Part of a small language model's weights.
Architecture: RMSNorm before and after each block, no biases in attention or MLP, tied embeddings, capped logits.
Training: a variant of Adam for these matrices, 138M tokens.
Each number is 128 + 24 x the weight over the matrix's rms, rounded and kept within 0 to 255. Layers, rows and columns count from 0. Numbers have three digits each.

# gate: layer 5 MLP gate, 256x96, rms 0.084, rows 39-78, columns 48-95
# up: layer 5 MLP up, 256x96, rms 0.0829, rows 39-78, columns 48-95
# down: layer 5 MLP down (transposed), 256x96, rms 0.077, rows 39-78, columns 48-95
gate39:134150110112137092147110113118106056122144108139179099143116157095169154139140131108170149119101141148147111164141094124116162107168130130134099
up39:081149138124095159127154148101130085069159104143133129135087163088138144154141169142147124145148127135141150112136121138136139111139141157125155
down39:111111133079127130134135124097129172163151153131105142127138125144111119142127149176110152131150096082162099088126144137114119128118102148111087
gate40:120099146157133137139129124089097147087116065132101117141106167159147174128129136101167143131088141166125119153081152130106086153121145103107183
up40:127124101130078149147156099110101157102106156068156147119157130130077106121164072095096152138107077069152140102167101142114086112088120114120133
down40:109110117125131121149113113142135147154131102134128130136122120126075069099144182160141138108135159188174141165165182134131079126113105114139073
gate41:143160166149103138142153084129132114104144137151141135129122103109150116099136114158148119098143140103151165128119092162151132107108104143178134
up41:105124130110091174141113133088155139161113103137156143110126159093135126153109105113107145125131093118122117127119145142062104115097133131127132
down41:107125119165094081129133136126152102148108107108097101125078105114156183136136119092092117101136141151140115132172110127136151125119139154098149
gate42:115127074111102142107150150147127131139130135147109100139090109136150163111139079151159147118140116145151136146153122128128112085116112154117146
up42:133110090124150160110152176111154140149118137122115168102102089166150153104115114117131126093151113132124098104111133123153116126159113096106158
down42:157147132133148072140129107150157149117135154144147136100163131153089133147115138117131154187123134134139117067082111148103167121116103118146087
gate43:140112135127149106121136131097100118134137172136160130138119087144106107160083114138145115135141112104117152121096109136144115123130148147137152
up43:142107160102099105137122141148094107160147119143165147119143111093128121113158162138123126126117144140083112144120114111108132151123101143132104
down43:099116106182156134155153129155136103076094131134135118130082154133085125105120097136120104114139133147132101138131130129130101109165128123125123
gate44:136152161128128128117129123143138118122152147142115109111105109117136140148152126153131125088135128103100161117096151118134109110117202104143107
up44:119146140116124163130114176085088138178159147139167155131145125118126087140094112120133118118133083096159164115116112113114084155136135089137114
down44:133120149161090145175091136046108148108129103133140122077165104116125102141090183095146133107108089145132104129102097160118102103128122126116162
gate45:173133105147065156136122130140093083110122096183173123157163140076173178154152099159119140128137135109112146207102108136162154120119149119125174
up45:125133138138129107106079137098190156165152154095115160183154167089081153116086080157098144162163161108161135171134094118101161178181123233155133
down45:123104069161136107107102183131154165185183087092131078161104166096178106139130112123108137144141201070094149117143095124109122183155146129129174
gate46:147087108155090102170092138123103161129098173084161124135108104141089093105186142142137110098157131137119139141122143138143151078090120124110124
up46:099121107144103136161082153158144079136116163106139133141094112112121144104145120137176154108127142141129107140096133128141164106121153131121134
down46:115109118127150084135154134117080146134127136106111145138100105165137105110126159109132120105196103130123130089154165140166142097115127111146110
gate47:124098132146154134151125121110131127145122129164095118123136093078154162111164127138185129119099155110123107149106118133095139104144132132150114
up47:134159125140144099112113138113145151077135162133150126073110099159133131135107120125130096144119108087129141152110118082101109120114144120128179
down47:106141148123099120152165129136114080145168139116142114119145129147104139140118180126103158139175111161139137078110159170141104144103134089112113
gate48:143124161102138133096122165101156141142172090097119128115142120137127147127149147094145144139106146150116103136091114179117157130141140090092126
up48:112108118119121138105073107123112100143110139088158145117128164114080108091168126134135159141150128092113140120109098112142086150141119128122141
down48:155103078129094099160126101089145148128149117132125109140130172150145143161140165108149134120108111141161094129143143173115152097142127132122143
gate49:110125154115119155123116143166125132155138107120082109140140085123128118096155157152135127144116072170123120134147126101176093136122152114150144
up49:107139127111158147100139143162160116146133097145081135183125132178156162156105145120122117121146106149103116100126079092151143121149089122130094
down49:146145119152087146159111136073158118147109091130080128165093135118102122117085128084111166158100147147143084154132131160121135127139137158121123
gate50:129177132106153131112110168144158129149177151141118096162082149097122103137102079117131109117135142144115149107090138098133133168122121094152153
up50:129109169113151115145136107123109124081080138140122109174092124102095115160156132116123124143156095126144149123133151149134170152174113125112111
down50:123113137079119101171106118147103145138085088120127142098136175101139133107104134114146159141159137097116153144146157127148123114132157146116173
gate51:119146137138094120096104134131119129117143121150136118120114143138130095129096143147134134149113090120127118142141113097137132165128122135147136
up51:121109124121133102187154162131122142110126154101133126132126107141139167165160112141159153118094141157124151133121156162139118101151115140144113
down51:136120137135158139110097132080088102112133112143117116153129127148153124121125123105133123110148116098099142115152120118107139117080093142106162
gate52:137138153101128129134098154134118131145130187122129101151129127180145141097092139189151196100088139115126184141122124154161068157141122132126143
up52:129135144135132152129130164158131096115122138207097096082136117139148084157097148162124129133168120118121117138161144128160129113147111097170181
down52:126130126151132145145086193109057110158119139146104139162073134155131196107100134137127142122157146126092134150136087140177134183154089084122128
gate53:135118123141072137101134151153113120131145075111156105123154147111124117140119087133159168145160134133085137093162127198151104129121149122139114
up53:159093130099133116123090123105100115182153110138136094105149087131126112101111142152120098094141081139104114141134114106132120105132182114147150
down53:146134159125109171122110150137135135125091086160122063148167145077135129185155100137123096120169080125113127164130159162101127102127170154130119
gate54:164163150078123113113100143151101150118131137169108130151141086082147145130129107136174142159150127122131188131147123125155137131148175172166134
up54:125119122112098157123120116132106149130138145132128088166118090137147132110127129119146100108100084113128090188144135117114116129140119096116145
down54:148167127127131135169137132132139118079117116145133126161135096119116178133120136124113146132104120107078157148162174131121165135115129134155125
gate55:118148120121111095115098165136144114171143122089092128140121132126154177136134147137129156084135148116123124152132092090098132111167134099081116
up55:127130119138152175111114100126099095127153125111148098116157123137123124167127117133148141154104105105183136114130149134122152115145138129122153
down55:132102140143139118157124138152137137119118120127103135133101162115116150083101120106143158104171157114107093110119086119173113145129132117134078
gate56:117164151117103119094122118173128113122164102155096098106086143144118118119113106132120144099135070120135133175142162109116100137139180108148128
up56:117124130136140153107094180099131080121109133140129100115103122115111139139155119108105157154116121117168082133146147120111119122086113072141132
down56:147079155139138119149154146083151138108144153095165161113175095124127161166149121116081122168118100118082144123134127108113162139125083164139151
gate57:123133130142136147155111116156133135160079135107145107111158127130140073123098144132115157094131143126125176078092114142162113113097148143163131
up57:125152149098124127095170116150182158106135154153142105109129150105092105090146082110169122121133104148120122095136125084073107143154166137129141
down57:121169133157113156127163074126120183112116136140089098188122168110145112101110142135129125162178130127138141150148142135119084153113145084110103
gate58:196104109155131150180167123121140132128089096141106137138117158127139133111121150168071180129081115168112164155111154122177133087120093127103153
up58:126139160110130084138122134155133141113091170135155136094092172172140113169116103127131123130129139119149109135073141170143136124118099149136109
down58:120152129110130147097119092086091120080124133143120158145060130110136150101092160078121113120143123155112146095120133090154113115095127108075090
gate59:122069160132140154147132107146125096128128112096074095101164138095133126174144119131127093089113109111095123147147144136114079138180139140125145
up59:149153132123142087155091109100112087126140125129152098128095141112114168130133160151132147160110121137150122144167146120136104105062119120144131
down59:097129149158130133152158080122136105112124162130074153116139160123129147115074108121137150098097151106081145152177082125150132130125126121103137
gate60:168120129128107145114090127155092137090098169138115098140127109134109112151128129145160099121118137131162121171102180126155075116112146146095134
up60:144149125164140154077141098117174063097134138124143103118118132112167180157109124143102124120083117135151154095118155138122135045099144167105104
down60:139173143093091119033101065108163095169077102185116128118093122135098102144130129114103136137098149129163120138110132127109086110132141160113152
gate61:156154161115103132129130127190122106130202100140167121152108113132181099134155159156139157144137193119095137113069113133144105106152145126082136
up61:110137139112142184093138133115143155135126123137167120136151119130109095104123123123132166161112172104144093138132084145119110168098100145120119
down61:146098139167163142137153135160155136105116169118081136101166137150128110090162125198147159136083110140113092106130133081145120155150100110126105
gate62:141148120154150137128121141120130115154118120103100121130120136127143137120116157119140120152094123184137121123110115101108135171130115138159131
up62:132131119127113128130118106102116110103125087125084100143180107140153154152098117156137140122098147104160162165113122147153136107115143121147153
down62:111130144160134091108143132111164099145135134087090177130153137112130168144133143094176142141116150175111121130114130076122151175119116137157091
gate63:140120120136118105113134130175113095136121141125094151172164162118150141154127105170109131111082107201117160167095173148180088111167146150116089
up63:119086138131158124139134155102116090166189104134102117109139163146131133141127164108105143106121152142125098144130153078114147138137140123102137
down63:124130158149139149160153132160139088134155113126168159105137180096158120091110149155138133145137103147119108159130157117163085141140167135088105
gate64:146092153119140127139143123119125101090177156151139115157117133123145144138114076136138091072136102088133135133151170108130074152130150137080150
up64:093095124104143102091122120124123159175132137129075133207109110116129134107137128133140090171110093151082095138055142090114172084136108106096109
down64:154077147073139118115146133115120113090142132137112151153061116126105137077145135116134131146117165140137101146129074133152127156105107111090095
gate65:132149120159129132102126127131096123161144147098157108159166140140138107136127045120117150087106118152132138130132152128110123157129180117187116
up65:144145121154140135141117116109161136119151136084197141145145152109115100119138099156102106108124146119123121091127129150141129122107166132155121
down65:123111131133153153106142125103076124118117098137102124091136119093122104160139191155096113132139116128111113133084108122114113071135111107077187
gate66:120138108096131100132185160143142086116099124163103144153149133152176131116170115145154094117157107166185156132087134140135096189120136134108154
up66:147130130116164095095125149122135141127130138099103103126171119114156118136116142145125116090141097156121164121096101134122091127117100109127094
down66:130146109114147105114158187141104134135154121139085115122172134123127160152166139107167091129147122165166149157152130100135077129107132137107118
gate67:156107172158135153053137128149144118093113130133089090109116128087184153105086160169157144113122135158167137161080183131151105141100135127128100
up67:081125203147131105145116141116129118176153123128139155158103138171150090143152116083162101150084134117136133114116122135126127130119141105078173
down67:050164157142127139131114143167125094145125139121156129172126100140124132158121119164130128129117116103128140170092108146106126135144129186142170
gate68:128088143081092116115135140129108141132162098130149148168125116131155142091165132173152146130106153171148121162132106125177148137142097140141102
up68:128133122134167116160150051075116111139118115101110127113139174095132097102121130101137103157145118118130125153122126122122119116139117142110131
down68:135129113153118157150145148105106129129128094124101096106128109100141098165139142103136144151132092095104113136165141144122090116091165135144143
gate69:149075115143103102092175170096104071110156153099162130114170155110138142122166109124168140112110115126164136167118132176103133121144131170126090
up69:124130089145139119124091169100131168152146097086142158144097136111152158134111156156135134129142148130128140126081127114118154136150123160135143
down69:117168117108107125110165115133106140153092139130108111143111118103132150157123152105136141154131129112124145096169142128135116099095100151111121
gate70:131126117129086108119128126097139130149126137130098113150082136115156129134147089145123074122125126168104142111118087131115108096154125130116137
up70:130140177115111176103145122152110143111133122146142123122152161091145115071081137110142088118157112123157150131164111093071105099118178146121136
down70:153113122138156138143138144153097124111160112088101148127106165131105182090118140095139107097126105164128116119141115106141084113108140166146134
gate71:142150138109123143116144134164093141105136104063124126165139109118120099085088122118117115134151077121143160137113135112137143160150106113112166
up71:116150131145143167102189155087126127146118130110097113119099085072149119140138202118163149130154122146124156111137119168114140126128115131154172
down71:153140102158121116126118122144120169135103121141114112160151096111133141129180152144093153126106141147097158120127161084146117135140148140127118
gate72:127128187117118139124084140153083136117135144143154087145144141146141117104108145148180118147147157131135153139136119130113128137120159116104156
up72:135091128140110161098138124112142171120108155055094159095160125118177123149136104143114113106163108122136130114115119115138155112113133124172164
down72:122099109108107131166118148106126091172107146149130123147117102174222137183142106183122135129145128098155143139155187113117119134140108108161135
gate73:125149119109084143133099170134126080120116139110107105132132131153128105115147116086131083106120112105115168137099138126106122112144128154099175
up73:143141177125124117100143116160128112149176122194104118129137120114085101142135118139103131103112092095151146125141139159138126130162146137131095
down73:136105107144122195104110116141153092138054112148109112118129126115143116161125125112126119132134107153118122146131123132165135072135097134137160
gate74:148119169154076103148131147097103148124126130134100120137163107124135114132189122151138148143087133107118162115124154176153108134124146155151188
up74:156120114169112102121101115143131154156128139138105151117135138143179157144153115187095169114128185142125143123123127152104170101127124078097083
down74:126120154144133113120106119104123181117187152147138114115180141140159115155098138124134162132135163162169125105132118131147119112140108114101119
gate75:137130169133126139154105139139106120136125139168114135141121172118186171115110107146158174146116134091137110147097115132114113158175130151155099
up75:116130083166138145118055151130106114110070122069120132104114128154092169179154141147084145116133160096127144132158131120153110102111115106121124
down75:107109143126112109156138133101124156116117116140082142114134150129113070122132117124154117175190131145139138090098162164125128145145139123140114
gate76:147138136135115111119115106119122108135136093149098127165137110108147182155156125165119153087144129179147112122099148106162145139111151133132141
up76:142123162160137148148117106117108150133140136122155153123131108160110098122099121126125155167136136159124124112084116149159132134128100139127097
down76:115133140112150122148124158146095148109136109097165136138108107132127137114137093120103123129133107097127159161091113137134136110113134160129149
gate77:136127143110134128136124136101144104131139120147116126116102157157144151151126139163110137122103164163123113083088136146129138134118151154150152
up77:155115116136114128121162100138083119142099124096125120134133136102130151123182063122149124119122099114123157182133106123102079113101111109084112
down77:108135135100124149115115126155130140119123112147144153102089151127122158129137153131055171130135147135171097161113164140122103111140120162158131
gate78:130119125174062172112177186156145124124129119154147118136149150146130110160121126110114168130150121114131145114137113121107127173136121150156112
up78:105096130174114126114150090183132195082146124072140142159135116135122088111107129134133120143126108138155131125130121114109116150126085168151132
down78:162121149193138131120113136155138100143119108152090151071095138113110129087117158081120125142149124110106110094146135172127133151144124093128068